Weights of a small transformer language model.
Size: 24 layers, width 256, 2 heads of 128, MLP 1280 tanh GELU, vocabulary 4096.
Architecture: LayerNorm before each block, learned positions, biases, tied embeddings.
Training: a variant of SOAP for these matrices, 1125M tokens.
Each number is 128 + 32 x the weight over its row's rms, rounded and kept within 0 to 255. Layers, rows and columns count from 0. Numbers have three digits each. The size before them is the row's rms in percent of the matrix's.

# up: layer 2 MLP up, 1280x256, rms 0.211, rows 842-894, columns 128-255
# down: layer 2 MLP down (transposed), 1280x256, rms 0.186, rows 842-893, columns 128-255
up842 097:115139111159149142137118091142166127102157047155124138145097133087151150094131137171127132186111116127103130162135094111187118092106147122111147142180078113120202062172133117131144170140166160118181032187118105188102086103127176130118162039114183148136176102144067136149102125085136134162135124127165130078113167150156144115133140131087115127108124132123107106112124093071135150165187
down842 100:080174102097081084136118169079123137160158171088158114076151175169090104173135141120108137141092106110075171044128120110080161175092140148142095105070183127131123174117135113151110073136089087161090186100117165083125102133143078102086122197084135143110077151131175073102123136134135180078122098158091104112170092096122081179139138146149123111113138147117129163109128161151178137121137
up843 092:191110118054125125126079113143127074108221163122164080109175150106117164198150078140116088126127121106086077109118108110039161138123073144176116104109099148117148143091102103136084068180152149108108210139122152199149139144182137160098086102109142092110116142086118141141104076064213146176066097191129127121163127112121123146129146127119179123141102112074098147065178121119141101128126
down843 097:116077127133100169108192127075142158176087099116070167126071104125102081165082142067104140161177157127193162092126111146168113127127201112129104155128145125117102151108171156105189154136108141102152102114155132072061053148075112113169111126108119139131149138147141090110176201167074111131096127082124143161112138122123132111112155147100090120126161126108108075120170142093060051123142
up844 095:067149104120139069147076194120134051142118186119159144118099142135076143221157157162137102118174128133161143142179153135141139154199127065150086191188115136153116164142156151190097149109123125151150128070128189080142197134105110137127085109112121136133162163115126105136100129094115149133115106134121097176133098113102124181154142046178138089128135112131119124114139178118148055115167
down844 102:111068111118151128174097057120159099077185113165114191106096123165109081036178105140100152153140099116124126113121131075145127097115106142163083087119149130102147104143154138103121132125171116113108138156146050117179118126167159159124141126108109148130122193132122133137177129161153109126122140083104147122113152173117126100121059155108101133132132082185124135133179082138070161115107
up845 102:168133074156181104125118165090131079188088150142167163089152135145089143153145094062115119085103150146079163056140089118146192167092091114131136092110142116128170139173069189125159107042097108110154146177133127117053110111165157111112143077137130110118115129079138141137087136130188162156178166115165133153149087142074181162090164157145182097197149111102117162099182068122144165116097
down845 099:090106166098073135123108114155139182115125159131099156128104056121121195114087139122185163165074117143189116180121104103107095111143111170157130177225120133122139127137164081141141086132139195131152179112109147121170096135130117144113092075101112123118146114164126142093135114159030120152137118141098114089132142153155085112167121065176072134114114071100170117182139085137133093182178
up846 094:044149138145175112158118163183141119124106126137162114085130085151086151106118166118068088184104088099176169091098117122183165127082090169112102065173146118123109125076116110089140086138104131127100081158120104119132157121171123062142159116130169096115141131150106187099115124095118163110101180121086119140183162133153075121168094137103126163196143067120146134116169154127123132101154
down846 092:149134111146086186124108099101166092129145131100094119107162198144181075163159121158191178131136154125115112153154168135114158112141153066161156165130100112116162135126101124154173173119110118116115173140166158139080103184091135168074092168099075154171129146104143057175093156160129091130179059070168121129113103156095178150159183131129125117106146138172130147147088077149150104121099
up847 094:122152146124100084108100091163126110127170127199172119135088151161093085073105143089125164110128115096115120115145084139065102146112144129129181127146090149109097135179146169086104129084116113089145129149174130146131156085153103158161078088123120142137100089142116114138084087078168175142123063139117063137165106146084158105125088149142129134174148153029150115138080076112151120149132
down847 096:120143102160142143140129111149171114075094118107137130097162131122149159096169152118141045180153162094131111158132128132152189137144154122163137143081109072160170123139115135174125084103146137155135177162073134139188134133068142130093162142083163116108157139138100127142134130160118099119095164122127154132086151061117132097090199102100175160149132084188117083141133145084115101103176
up848 099:128153155077132122165100040128124150155150121170151157153077094141145204136147172126157114072159098114191099116090136173088111114130105131108120137180117108135176155088086170153094206076124166171099118117108094099091145088104140142159150147131161112071046114151104158119093124111127170137118094122186057156105124089140145110108182167110126125103083068123115135145133115154089118125091
down848 098:113111109125080105165113145176118150115175140140192133150156103148128138128135146140100090108170120186110121148087108128162121146129109074131178167132106067104132167138084184151188198155147179119100079201116069061154160113078107097169080114119127093105139130136082162151120113120189159137126151099114089101028131105160124157125089145146138075148128120203165057147163167146079137159140
up849 091:116185117134170173104121092091168119125161156115062133086096139141143072148142161110123155139114118063129136171155124153102204112130165135177133149150053151141125080171083120119125139133097164118143137128126156124089131114139108107138109102153196069111125090157128161083144182184134155137156131086101078173151165119100130127106108080067110147113141133185110125083145141119120153142124
down849 086:109113133088119085147116114179097127141098128120203151123109103137115167143104094119151127074165132169124112097080147126151057134125104144100216103081177095136128116152168156084170114138150119148108160145146076111141105116140168127110129146103101156134079127133137121126126125089033143140104130120174145083160079126174110129145113179211121119129137110079188136127150179153158156133110
up850 088:126125096114146150191061143142118162086138089106156141178160136088081094108136132152161102128130105149120094111149130073137097141155145104128152142068078101142125123106129169048135137115124147184084130135113136152125107137109170123141130100159230133128124156140113090088104150138123124144115108106109127101090101054120153106154124078059070125148205180113066114066093149102077150124155
down850 090:096172179152142142164119076099131137105112137166136121114082119146184189111105135117149148187113142126157178128130073206105113146146090129100136144190139129102088155122122096089121143103138124147149109116102122093137167132149143108100090156108086113128076121120066087140165148116108100106187144166134151125133087136195130188137095128161134134121116149115195183143153174072107117121111
up851 100:117158126114080116132088195158105160164155114161171141155129117194116133101105131133100106175113134108156118172214126139167135109147137098118156191115101113108106126110141103114098088069097091148078145183117119140124089130120172153174076132151116187080056136109149195104148115111140136135077101104125049066096129101110138124105106112134127130178105130134146107164159068124064117144130
down851 103:127118121138093118103131118131166078116089112098118176099094153095100175162115115120119100128162115174136098131080129173118160149180132144116161131097102141143159144117105156114155168161100154112133115096135077165137199164128095107108089141095107108117132133095167194125143097123097148204165183066121201189137124138091104155104197074096116135151116064091106143066086193173115102163171
up852 106:106091130158081152159110085127107167175128095150138102108197110150129161170087098121126146116096136152116135094189255135136041152126144127122130139110152122130176135162189095117090141176130107153114153147148161182139104127142090158107098153159123136110087122136128095169155132139082120102073109129127177194053143111181169096111140095155131168094127094144111100071116129156164091142150
down852 100:128116127084183121076183197166082106076121171069116143111094146102183096075153126173139074151164119129163129152060047140138177130123141104156134174126083135121127107078119165122138116081094179116142089104141063112127141124108154091123127178122097096202177103113110177078125160128132163138142134137132100089186110121127135128110102162079130124188108147099100165169118093105111102145164
up853 099:191174103123073115141157172129140163045167109116119170112171141153129108119130060126093142149114123182083112106152126135160144062193134141112143114127079107140054097056080131111162087126155120089154115122142120153062080157146166117162111135135108124098135111106137137129146102191140085152143098111126140182148129131111155117169124092141082122128117135138115076133183147141120146142127
down853 093:140169182201106094120080125124188182094072143115131104107178165181149138159150163160096159162176112128144147142162134074127126095158104030145141080101087122070115104119160090172166150144116144120083184133141138161135160092147127108111145094046143156140124131164149180140074114088102183119140111138152173193190136105134139150126122161104143169152131176196119118106105145147124117152065
up854 089:156036077119164109042074146115122083088115078124125152134131151144107102112143143131131057128129140152153090179106147114078145117225195190123167147082150124153090137076145140118119095141143147157137167107139143135113109149099075167112135113124095139074184143118121175147171135125135143119134134186188149137113137103117147128127127177050150156115153184131168140079101103079086129109174
down854 084:078163119111113133100145139152130105228087123138178150053148076114131129151178122147115157132104189151102158122113111124155143074134093088122072106219155093084097139097090108128119118172145160150128061183134089112140133114093165125160129108147165140156162121140074139132107132130133150148165109142134136180094142178135158066069131049164114122109176121125074073122134196138162084141063
up855 096:229138111138153146153122162132109164094110119116118173072110105094073110180152151151132128079093110152188144128096183118124076176106187094143115126180176127137155128151131160096158083125143094086144174155110106148092119132116125178152132130094105129116116131110121089115102103131173093126126145100101057213124155169117177097199141170154171117099115115090133129162096157144096098173074
down855 092:135149143102130167122088103129163097170140152129168104172163118121200142087149075099121133141158066066107087109105079170090173121152082164120172131085102188115116145134186126102154118112156116174158104109095158085200190085178149139167134121150157143128071144147133123104105146131079168124116150138117212102157102112099110156083134117165108180125118134149119142115135149177110128146155
up856 111:157154118129148167166196094145178129108146169112113139152177117099090086089085159137168153127122168104096143132132126138090149095125164124145168105114165124176140125078093122144170073125143177166141165121116128151114141150200122112210100123091115077060188092070142104111085116097145133141126103151091081133131151151146100076150124119164148150060130168098105070100135080094137172146132
down856 110:098120178090074160079136123174132115130138126174144108146198176098123122109092177106142143097058095109106095136147147140154174041055122155176103097108144101195160207107150083149123151151127162168144079152111148151096102120096159130133080154091132156123127109136159128129113134100151215140134130077073118079162120194147128118133115158191120085078134128136174174134152119130111193130140
up857 084:105108088120171127125083134121157089166114123095125124108135151151154153176142140124093166206117132077162108133127100116153203116140111100103069088167153113072114142183150140144157105147148133145100158122127122180101150121176115178068115087186140151125136165151083182109113155153151096124149164107074182164178182080128137153108156060119100103185084120099122088152143146107086111132157
down857 099:168098088111154151133141127160139155114148166157086150151197149090102121091103164122136093113144138174164161131135133125151107152136150204115150193133075093170183105048127124149098076118130075119169123119103103156138150141152152110152140149148059100069129129085131107136131113105143091095078073134153089108098116107146118113118097135137069085057095136117137172079109060097161147161139
up858 127:146088082098172107136163087107064184045156107120106139165131116148117093187119099112145148178125109141117152112088122102200136106145182132095123147142117141080107182111151125115185097137149179116070150120152156166099098097125102139105100110125147129111178095095104160115029121084128114185125145113146100126159111150114126108102106106100067106141090133126125129143145152166145099112156
down858 114:092114063163150135150171157069083115132105056104123152202112137071152153129144091079143070176192102152139117190149133077129164142144110161125143095091186050123099117127155121193156133137127103149055097121119175146145091147144140101106153080106133116105153116086154105130095131157135143093117113139095158130109067129114142146090106122152136136142110116075165139154105152131132150120067
up859 114:147112145148203085044110161172115154086171104114164148139079149129110144087166130174158167162173103102106107133057095106081141113108129145152162094128137125133129122145123082118169031149142122148114086129102062127122068122144134153119172144131194164179138115055087110116193128115133164117115130184118146107160056144105123101079114127165087129107142115142073113143154137085150219089125
down859 092:092114162145115126170134208143139044113106136084150152123107084154144132151187135100168181097144148140130105212137140130109138162184135100086114094104120126116128126152116102172220112139104110150129114096094091135067148137121153067121167131133102121163105131111181162115136137088112154090111130118142160170136124169140115103084137099143108186144107082161100156183127143180119125082089
up860 109:121159112157091127131116083209090117174106084109142116157105108146113096126143131102087109131083122163179100128095120175156171124140126124104177091120085200138092102171083141126116166075120123143132133125128120142140077115093144179110094103056170137115130141082108193126126135099125110121119148066167185117212114110100146054144121142107149145145143138143151136153173139138127094147083
down860 110:099106090091163141136163109167148134104092176080144144135169103175178110120134067087200105131132104143136103164079132105144103145142128168105149175183133134102170120132133107126143113061066107104133203161135140146109081108097135151093140139117111106112165153068107123140161096131138109057122155115112102161157102085210171083175128131121066121179110136088157117124132148145129093094123
up861 099:153113116145146125074206085074088143110174125110156140113122089148150121153144097115120163076146084151115150116130083145160097113091140104151163089151160181122129131123156081163137135104059131130144145167161140146065181105110118129149188079147175147118088159092130095114102166111132108131117072147141039121176088109105121116137101161126153135124108122139109137095053166120108159123127
down861 080:083148155106091123188084156163176118149080162128103105145113152078112139087092159101139098191108107142099095125113144082105164134164160149108131155119075075110105119129119139111155108108182098123158081096102116096163074104150139122092068164065090082113171109139158174169124058130109110130143183098100207110123141132132138142158122113146099135111144142148132156163180093155165083133134
up862 099:149175143127158142066165087112142100185160087148075134182082066126073115117088137173058162162158159121107099146183169172087168159094138107164120161149154110162145131131149134165107179150042102104191108109160122093166142080094100146119125125107074128132095124160154115120104126101150109099097125123183122140100168126177177115119167133068144102100134141106108138138142135160092136107188
down862 088:124085096127116081175119208169155167085073170092197076119164157148195131125161123143167086105114117141122085139062159094136105131143114137159124089147144165095147158156107143129118103073172117095125135166126104150110100169110144101125112145136216092097180166103139144132156139178118102153156140165145099090180089123095092120103084149166096081152136178148100103076083136106092153166106
up863 102:105169147145171112165159134111131121127110145167109135115109169147072123117147163149150181105108147093169117097164125162082170141082172160129122150159085146154130160129126067174148124169136092145099119178138088097064177117135134096109149161139157132131088145103129163124055078175070118132133152117131114129076149142167153114092113180133150192167135129099075144087083181176182101108113
down863 093:124107110073068111082110097148097087141101093095139107140155111149169153121102116088086100161168105107048107165068106076156095103134125095093081079089130121090101105154132134119114138112101147110156104115091176140168063186096105172114148105129062111130164123164110167147205162089186140127085095123149123133150098117071136164165158106093107078116091123205198152137161076104076141129111
up864 097:129126116124139091094164142115130122116117180087127145142135126130072124092112108158131139094171143123111152096134168136117114146116158074126178104098137105094170105153156079175114109103146105152148135115154101132176133132141110122142106153123177124083086089141137139118172146195133118172154138116168179086141101190125090120125127122139150075085204150126145143129152141120101150133129
down864 097:128099170126141131163133136139129139168118159068125094116162078190138083079086131175153174134230177144110066077137117129188150054160152117135166097085081117149087096104108085164115120091153112126040133151100115161151134114091181127203088138142158138110140145169170144108070150184136109176130170097208139166153152136102126159141119170152113136118127141115130191164131124143075158087087
up865 103:137173101093133137111112082092071135161165109149152102140122100130125195133072136097167114116076138141180128088062121109106113128163132097142113196170163125145130197119098113097200086098072073116127130060177125141134144108154172149140161183171116117121102108122108129093116166105152111140163091116175144039115111174116066117097139137128129150120077129074097145136150152132115141124139
down865 111:141117091090110072144111091118104097113162118091119104167129137117035123082104098140156154077077187128149165170079180115102110079166142121109108106166153119120094165114118140079155118143080064161095138168191117084073102127165131088132151125135170115093149100152123089160174108189088127092213139116207147060113113141188099100080145129125129188138117111124091093136146115154126130158145
up866 102:104108108103054116104139112148151174107154156118130139141144141133058149147130130172070151153156157155135198094084180059092144089111133173216150188121079139102121123188106097163165108112141141103140138178122102086119102153203133156113096124161088158135170087143132118095106118153145163094091144164062134163111134090143081049096136179125120129102114153136160120141134176141128092148108
down866 102:076156142118236129121127163094107136111120088115102106122079167143172083087118117085092143123091110084089086159130078215182157158095129107092118099140163126158125106048126142105117136104147145124079189084099110180110148125118065108111118121085119114158182130135131158137139090128115100106137113133164147122149069105103142159146144114124075080110080119122115119107110114121097167110135
up867 109:094111149105163183117105114126123168135097108116107140162140131149029160143205119149097105128077113132146201078133121140113178142109118169147184140114104146145122058156086109136135097125089127097109120155124175134171066132159088056087121137112077052092111199139097095145111102152121129153113110201121117112104137099182173172163130116143101157131114169131083105137100104158133168101149
down867 108:157149109132117096100123111119139096124153163145143193095130103206200091090033158152155095068177141164137073147150107131183118127144131105104084111157193112080171160126103119094141119131153152145134129117158111101083214076123160164153077142125139176103175123114172132125142171063130116104121180082093112097118113162135080127115150128078157107140116131160170132094091095115110097115106
up868 092:148099096114184164132088173076161148129162117116117159156079068172161141148100118103117152183128071108176136098087127065168153134189132088158016122187134166168078121119127134056151078101159156181134113156111099164062122122117119138173116139094128189124098147105120133105191105122107132166141119107094093092109099148148121076122081163147145179082149097093136130146095152101090088122101
down868 097:155098136120073186181153131120143170146129098142107073106131140141100116146150156117162151070104149138130145143169164166163113109124145127135200101100113125113134141133138075195117164161089104124121107090089171107139142121166199151146050100112147159125103177070136128171097143142101132092068176065098098106109134139120100144130093104108174167135146169090111091151167147150156127077117
up869 108:108065084143154140167107152161111141094200125112112043185117127082103137162120083180113145178160135161131076084157131100120152104127127129110127089155110128142120157121104150136108091147084104089124125122173155129116129153135097128156182152176142072159102145110150082191043160165075094105166099180156133085125068111112090124177129139110111099089114137112109111148047095088089095180154
down869 096:139107107103136106095056157097110131166146161133116103177097111146126117118113101176109079106107178151131154123135136125124125153135184101067090162138128131197151145093130096132167201143091124105165080143088138173120102083147114070102151182128124123102158154136149130096171152151127113106124158148044164144136127144152161188107147143131174169172074176134160162139125075148092110147124
up870 088:051168126109149138144112137124144094173159136103143134228148117087167171152143151103068113141128149059109098102151162159121134109170075097114108140126110126129105107161144171112079132097157126087120160126086071056158150153093082099135153079187085164117124183086137198130105148144115179139110135094090165155127120081199138158115115126163126164161125114121115155075132095148119077117141
down870 104:151072114138101138151076115084127125141127148092112101118138109140106107125106087125149081126110057123118101070078147118128064144190122124198136147059102113140104155110112127135195130142121114144126140131199118185101101131110133086068092112148138071101080098144173090116055083086195169099142125151080080083168139155138055112120146143131165122084232121053101143083087108114139148086105
up871 105:139122107098127108106139144151134088149184112206076191127080093075120169103163085174136132114064125134100112149104144116113170159095132192037130126121080097151120136087119129140117056144133127141108110098129085143141143066078120167157125132153133101156140135175133085167096147126148144152144085107093181160126144144027136149162094175153163142136144141128113160107102153206125047134157
down871 112:137131128047129155143124162103166058180184185187096157152077074180152150107122174176058155146095163136102113103110180120094090075121143144106102229151093138090164175140134182147169125105119154087117096114140060194166097125151143127139152077177094127122087139230125162168115123162144159150118079082143122168109131141118121142128176140104095153141165137091083129101149147176132169181118
up872 109:159186106054116103125117156111082122166154120143153105099079146140154105135054084146192118139112146129195097154204163144118173184148117156159124144120162102149100145185146193149104126105110107142131105131109110155066121174085062167145083148140100134091126159195106109087136136186127121140131134181104104116118131082074149080077122136135111186104133133152094160115134096129127168145070
down872 114:075112135120175135151135126087188072090075148154082113147163103107128138114180166170089106155138110180104148156115183068149124125147125087108110120142126093196093124097173126079154116043105058128077094143140160135206137100163189071130076119145162147136087130110147098126128081153117115130080095139097169211095132140177122134137063170146119111145169106092178095112145173140141148128074
up873 103:081099180134162112152116172145150122096146146099119100112139152148146035128184130126149169144126149192074086172169121121143111128092119105111139109127147097117096151113143102152120105132151121074135144077128131122178129095142169077149086118068173210131103123145134099150148121111148082119118158138052154093107191131153121107128110134071060094172159084127159113061116142119075106044184
down873 107:120133146172117160140120163123152115120086139131120102127115157183114154130099154107040164109090137124106137171152173180069062184090153141060146126109086100112105140126179138104107154117145155130087119113170075147171160152134122064099099168103068151110126149153153109123108120143131087117147119161063127111136127128172101132169143088151137190131126106141146139129141114134131145119104
up874 095:171182110118122159124153112119163085152094141134167142157189154153165150197168139102099163126135129173110146129160141098138103183145169050151140133188163126061160135082151109128096120046164124100080109088095130102129086203158181087090116144128145148078111112138107153116130086066176105113108127114163142147135112101132086115144059147121183110060072132061146134082117099099164138060087
down874 096:124085133134135070117140138105126114075200094090127136109085098050122081129088162130138096119180109160133125162154109169159174056178134151164153121117115116200145112154115153096185119155090176124110130113166111133059130076056080102197163168103150108183116133173099060157159195138095119114112117097101140092117091138125125142145150147129121150148163144166109128115199112136146177170105
up875 096:096119125125094105133128093176112203106141182104087142153136143176188045063165181139144158134114170120158069153085154155085087161140148117147090181141146121072127144143115164115134153140156175143086096133158124157099107176130166113104140145141086095112166131091136082131157170183094128135094105126190150105114149122140160124111107175072126078073132137094114091185125088096160150093100
down875 097:083120095216201145101166148035161103110110063108147125116152148131096212183069078126092068184150145074127124125177145141194122120136092121115180141077123167186104122124208118141159120133160061133172066080132103141110165143099127180166124093099182163138124128150106182129103147057151119117126086094072070101124203135100078169165141120156104176175094132144131170088153157134124114154131
up876 095:157111132184192145087154125126137093106131101102180071091100109119113123170136125135176081111138120162129147149106080190178113160171092075140180119139107063131079086134123138154170148090142187145114133128127134133108152069147103128116192126126113108108114177095127128156221065099137112111119122140138138087169130119174141091134141167082088105103098101121104154110127112172080154143162
down876 099:148144110100135127127150130162162122164135212137118194160135150051131195146134099137118132110124167185188121118169166093080091122123164139130096111087142191141149182128105104102092138170134107110143140101118117090110146170122175180135090124137110209167146070188116150183110142110129125165173116161124114142120163157062148129139133089166115154131118147126095132072128171110145145101126
up877 094:084137165130093108127061129151134083110113108101144110068124177122199108129096173146185125144120149155137069063159131138150159103125110172103133133098105087155085110161133150140107097145122143165099155141112142186163087174140187168142127134132095152092119110142107179161100114131086111143116143128158179058112093108160068094126112087139166071137109129152182137076161094100109171154090
down877 092:085108170069147140133169125144137127104115150147095150119121112200125149116141123107111127139134152109130116148100106119143134089109113143084098127135181117092095125148161148133122132153150098111134093105165168109108150145116154122097142119148107151158182110168109049152207132170153117085150143091089121175149161095113161164155205131126107157106173121080126123182124093183179056139114
up878 100:109134105071117065111106070099119158074145120113094115134106144130086120152133101124109166084115097134140168169188097117121102121032115139165116128115184113115103175109086118099122110113155150135107139129136175123118129161081049124152111151099173176115062123102119154141135086134174121153143173183160163098076087073163133113119106161146153176095127093180126094133144077115083178099180
down878 082:120146062175116114102111171130106099152056164102139122124115165082183154141165078122091128143165134147138141088114114104097113170113132125073129121113092173036161108114106088142121178171135085106127122068140153135128106131105199155124153175131085103175177145123134120100171164154170208146078129110128133135143086098154076128123131129151155106227079071120174174116144179149172192161098
up879 101:136175192168126088128130164141107166110130130101126152127062125118139109145144117222140154135141115175069111060116162050168078127128157110156124089155187100159151166082123102126097116136094161081096117137137156118135099147176155094068138154134115100125155128103130086183175112103137098066105106122166125165140148114153115170158119195155113130145178156191143138123119141129117170165189
down879 106:169110070140165134081121079107115126177141113138194106153158094109113155161099123097175146127129137119158103155124102132112138132135038110135177184137097163128140170095107102152095164132192083132165153150122097175086161131108125122140114143118142084130094126124063152147115141126123158110152195127124107135047093104047171168155101170141130104134156124094073120130136117136164144056127
up880 105:124181101090163122055165149168147108082173111118110159169096138134134094109091092093093198125146108119126112146088121131183149121128179122129103105116158177113103121141086092147190118162147100128139116070094069142174147112131127147156129143136166142137160129115107116148090141124175081132090176138067158115130073065120100115050154125078138100186135171127130069125112149122107145131192
down880 108:097102136138089159102131122084107122120081142104078181179124104145145114121093058139118128133181106114119144080127162109139072105141092095126140114101144157143105192162120106089091137137089095132126052137139170141113129157109105130125154128083109162103116177127165096080172099153103069097107113134119189160126097107113171142086120106137121094120183154069161060132147158074096113092186
up881 113:101147136159144117099156119169137143087159046152078128068119165202124124125067128096125148145156111064098148172150163140091107114150102123119110129192192113122126120083117125162121107141168084093105175158166181126176136186088148130099035132194131152156084158140069096168101064147131143114150144128135102096143098145117139141142165138145136162094162103106104128135122097138111156108051
down881 106:131162106096161035107127106137201177070114123180091158144131111133176111145138098090163137162171149108161121073143104168085143100133152189124109133116141133166119069188164090179193132141131149050153074144093212083101119145086093142136144124142112146185164129116110098150102195157144107145143172169096181090104171149166117159097054128095127118146112139126154193107115118145168175128134
up882 105:131150107112159146164127115200155107184166067115113104101125147133171120113106114129123185176151048171110115155138141167146161082141160081114118081106138146113203118119103154122071157086203147163161118136103081144088179140124075093117077145139119131107066140137127156149124104139189088160099190065099128126133117152156106125141135166140184116081128086130149190089187130116106139124147
down882 108:153147105093093095156105143167122082075149110093087138132123160069116052162179113129120115084079134161109131122108109134098098159119082092153152132176093089154190108172144134044139130139177125146199132099149168106123107193091122123165133174132177130135145094095150128066128070129199155167126164197145135124120125103128100140185109147164155103124101126158119160111154127165136128098122
up883 106:067138126109161140103157125113113114155124116172159097113126122077114129117150110135140155141089140093194150182078084105171147101175124168122175103053165089112123131163060173122166107111109120091110174113158153125128110158084126189201119079082158185141108167063115123095116103167080104144159097153147160088082100099140181122154150130162092135141148151136122131082065065097115135100155
down883 101:181143129134090138098132165162124148117139115155105116068142133208113116090187153130077122167094120113124105134092154185157133123159105124149150132118135132133141126135168201168131103128080129133062078122130124104101156149061099135162129139210130100132111074137139156073087137152147150101093123138113107155133107190102075058146119121095136128113126204131090137115128068095154186132128
up884 098:167155126113145075137125144148119146065154190190091165087111144128140104102175121142128119133063116135136134138067073119097112099144154163149255143150156108130106142065112136133152166168064118106172193078146142133124152085142111104179143095160135189197125115090097100134112097078145135120114167167145134121050088153119120154188094161143148122171145143086185159117127094135197168165097
down884 096:153127170132121117153109059133088148133120074165148128142126111139125129094155147135110131149078114153171163180114123104121098167155118142151207138087161130077135129126168073165151078161097152112153127116172150151129121107105097131094185126145151177149163161136104108148086119169114140192154173148188152112089169157139156103106137120064117103109145148175128182095176110169096155148114
up885 097:102126135150135074162143142079091190079115079176096149172124150141085129145176157103130094107106099123083152101126128183133110071140116084084116177124124184112138116144127131156088158091145071113109121174171106081113086155169097067098153122137120097106195126115160094119131145126139079166160101164113093152089152115148105162174113124095090094112147069189150111081180133116160146176128
down885 102:077140138161137123143139122132093119167096125131184144071135158146119129171137107090135128202110098129138163148122113089102177143130095114167094073136121146105131167159156158131167181154138134091096066181141157168214174158108160088079172100066172168118111144122142088191149129165133101150081146133202206163143144154134134069082185126119132170150131104182099112117124126165130133176144
up886 099:150088195108116098147096126171141193186095130104119106157097165167112121116120104118171153126122065084129091166131106133127125133129139120119197107149118165129130149174116142158041086120135157192081118204109130126120125164134170171174132065112125086194106107120103120194166068102104210065195117099071113134106178142111157099154082148162105138130132111119110114169127167097165189113140
down886 093:110124074112104108150083143083078099119103117180120091105106117087123153127118141078126104087100181114118125095167119152123184143087088131115150108127112103092142151135127127112142133145073117021148079111136156134116173090111102130034136141134086152061150175127130130056115164171149074217136206164164146121119144134107146151131189097066142108128119132100119125076147075145078071152136
up887 102:222113172133111081090123106133101161093126136135098161136119132155157071113064163161177109108165164130103068113184155050145101123174075107103065130156142201091162107126139091125124160079137172161119178134103091114203172126181115122125145143078119154091125105109153092139108164135147214125107119127180074135168059119187132112112077134119109160122097156079102174139177140102106186096141
down887 110:121107070072094113109076160133120126118087124136146153108077109146113158178156158106069135101061151132181152119101123181115140095093093168127122181138092092136135142109125127140132136117142177181171122147090046049091095165142161147152064142142190103073125083181098068125202126142168180167152176129161113149160107183123084115108067142103138106110176099098202135095161083055115081106094
up888 099:168108094124114136130130148129143139141113134170141197100143093128100122133214168140178131085128131085133086126116131139112104134091115162088146135145107144170140114159129156066142106183191087121155123059108104128189132159134217101073099094087133152128091143153055138122110193150164134134105093118147100168116129143148106088147138099114135139106147088147216134115134114107134069118115
down888 101:126131090138110163133131096124071137097091131070155153145173149115112084117149151178170204081121191092125110099121105098173142176106131107151136116149116142152154105184107070107125089150089124095114173083133193054151064155123151106095040045176178074110163100116122119131134169128098127150093118113099092106161166113130170168185194133141122139128073150103157106116157169063140156108158
up889 092:110186102071155164125182138162097139083075065093156128129086158110145199127122193104144154169127151185144128174141173107116176117047194147164129159118141163181169112124139107149098151130090143091122126125177109134157074147153171096163109121183130136087119145127167095155135101058129095107150120124130174156050184113114090170161104130100153132129054142138081121134087124127105125104142
down889 096:114151158096116091155120133132155115167124152041114217182164140156113110156097179091122129133164152111136085172129140126110114071115171092158108092102176122092133167153102085157137152141050115136167134134104143103193221104116161109113149150132160138156159157147078147090171126195092146130131180155078142060132088165127129099132149117165116148159121148118144147118138086173164145094119
up890 102:149153120138177128078123063159203125122100139147131137148147170158174175136095147114155227169136073123155076086096130167185142115145110148145191110131143124091137152197125131099078138147157169152108171173132082124157101061201153123129111119175166131097174058140120173124078087111148142170147118107109119090066108146083097093107091121180142176122147142140129115089163158142110167150143
down890 105:107080160163138128126088135146101123064115124055129072055201149105095127090128149105157167121109167100137107104181145101133103135186108136138172134126110128082114118115065086103094122122100198075137128165165104084168145128067127163166110115146163127165107163095117077162076081025089140082121106147167127134059134158167073115086166170162105100096145122152151061134153173164104104107139
up891 089:021104140143092102091096128089158134070159182176129121114099131217177145164080087066121111151122138094105140145122109117106177095183094149109182114085153085157095153157118161121068091129116135114107108161122075080122158150107080161155153201125044115136128161218118118125089135105143114103134140096089164099158129160149161112159141126084124136156103129132074197111126060098125191130124
down891 102:107153102118100125104187139142137112154119121106115118192140125118136108069146149102166137154133165178121165120119145122131134163106102109173095121168111128090203114070140087096220116128201108056097141150126168136116122089070121093107177121119182147140160148114180106168135124151056112095131083153148111136133124138163146180128119127212169159067157117158134058124102153179151069113111
up892 099:108114127153117156130078148101048121101157143142124155130131111135163102143193052150112142094152118144111179134122198131133131182134057175104059101091207124151123116132103152122106090081159114120112136115122142136138122132137152111115121166150145119109116080116064113127139151159065147056156113127159122082136125132139167143168058113126127111067134083139127172125165066168156173178163
down892 101:146126131144152113097193141087164158120114134121137120059160141149123127074104170126143125162167163121102176165182159131139161149126128181105138097144143180141069136119154100178126100145109161102210105124151120138166140140131124164187158064041133151163149118109101134187096133096171090098182153118109167065069133115177122137186139169110150195119124144147161134135042117115129148146188
up893 096:130142121105106128123189161127112064149176108137144070105140133088104104160133081145153101138128164173121077104112164105141063151161073098155129154122131123152132135153156074128098115083099087102151166087138180120059127130128089184199127187105166150204082090086121137119102084159103091122069132151119135102095149147146152133101148167100117092107155081055118114098136123138137166120103
down893 097:133108146111095098117071104132138148106176156137059153111121143080113174187159168136131119168118135122146191121133097161128140120126098124114112070168094148065123136150081132154206120135093142135100086089127082180149047086213118129107080048159133116066086117061110101103087119119118171123189139196147119177180153093127133125076080077147111108125114141187092151145110124125112123164167
up894 108:113114156157174123194164114140147116139115112141128170212100086087173112133128141074151100159154100163152095122124106113182147116101094131057135119077175122077096163150144146138143179155139113186139152126078112135159140134107197157118107129072168154178149118114118144179205180135125137184105148131213152121109115154124134127088183100149140115116143089197136140144082090076137178110131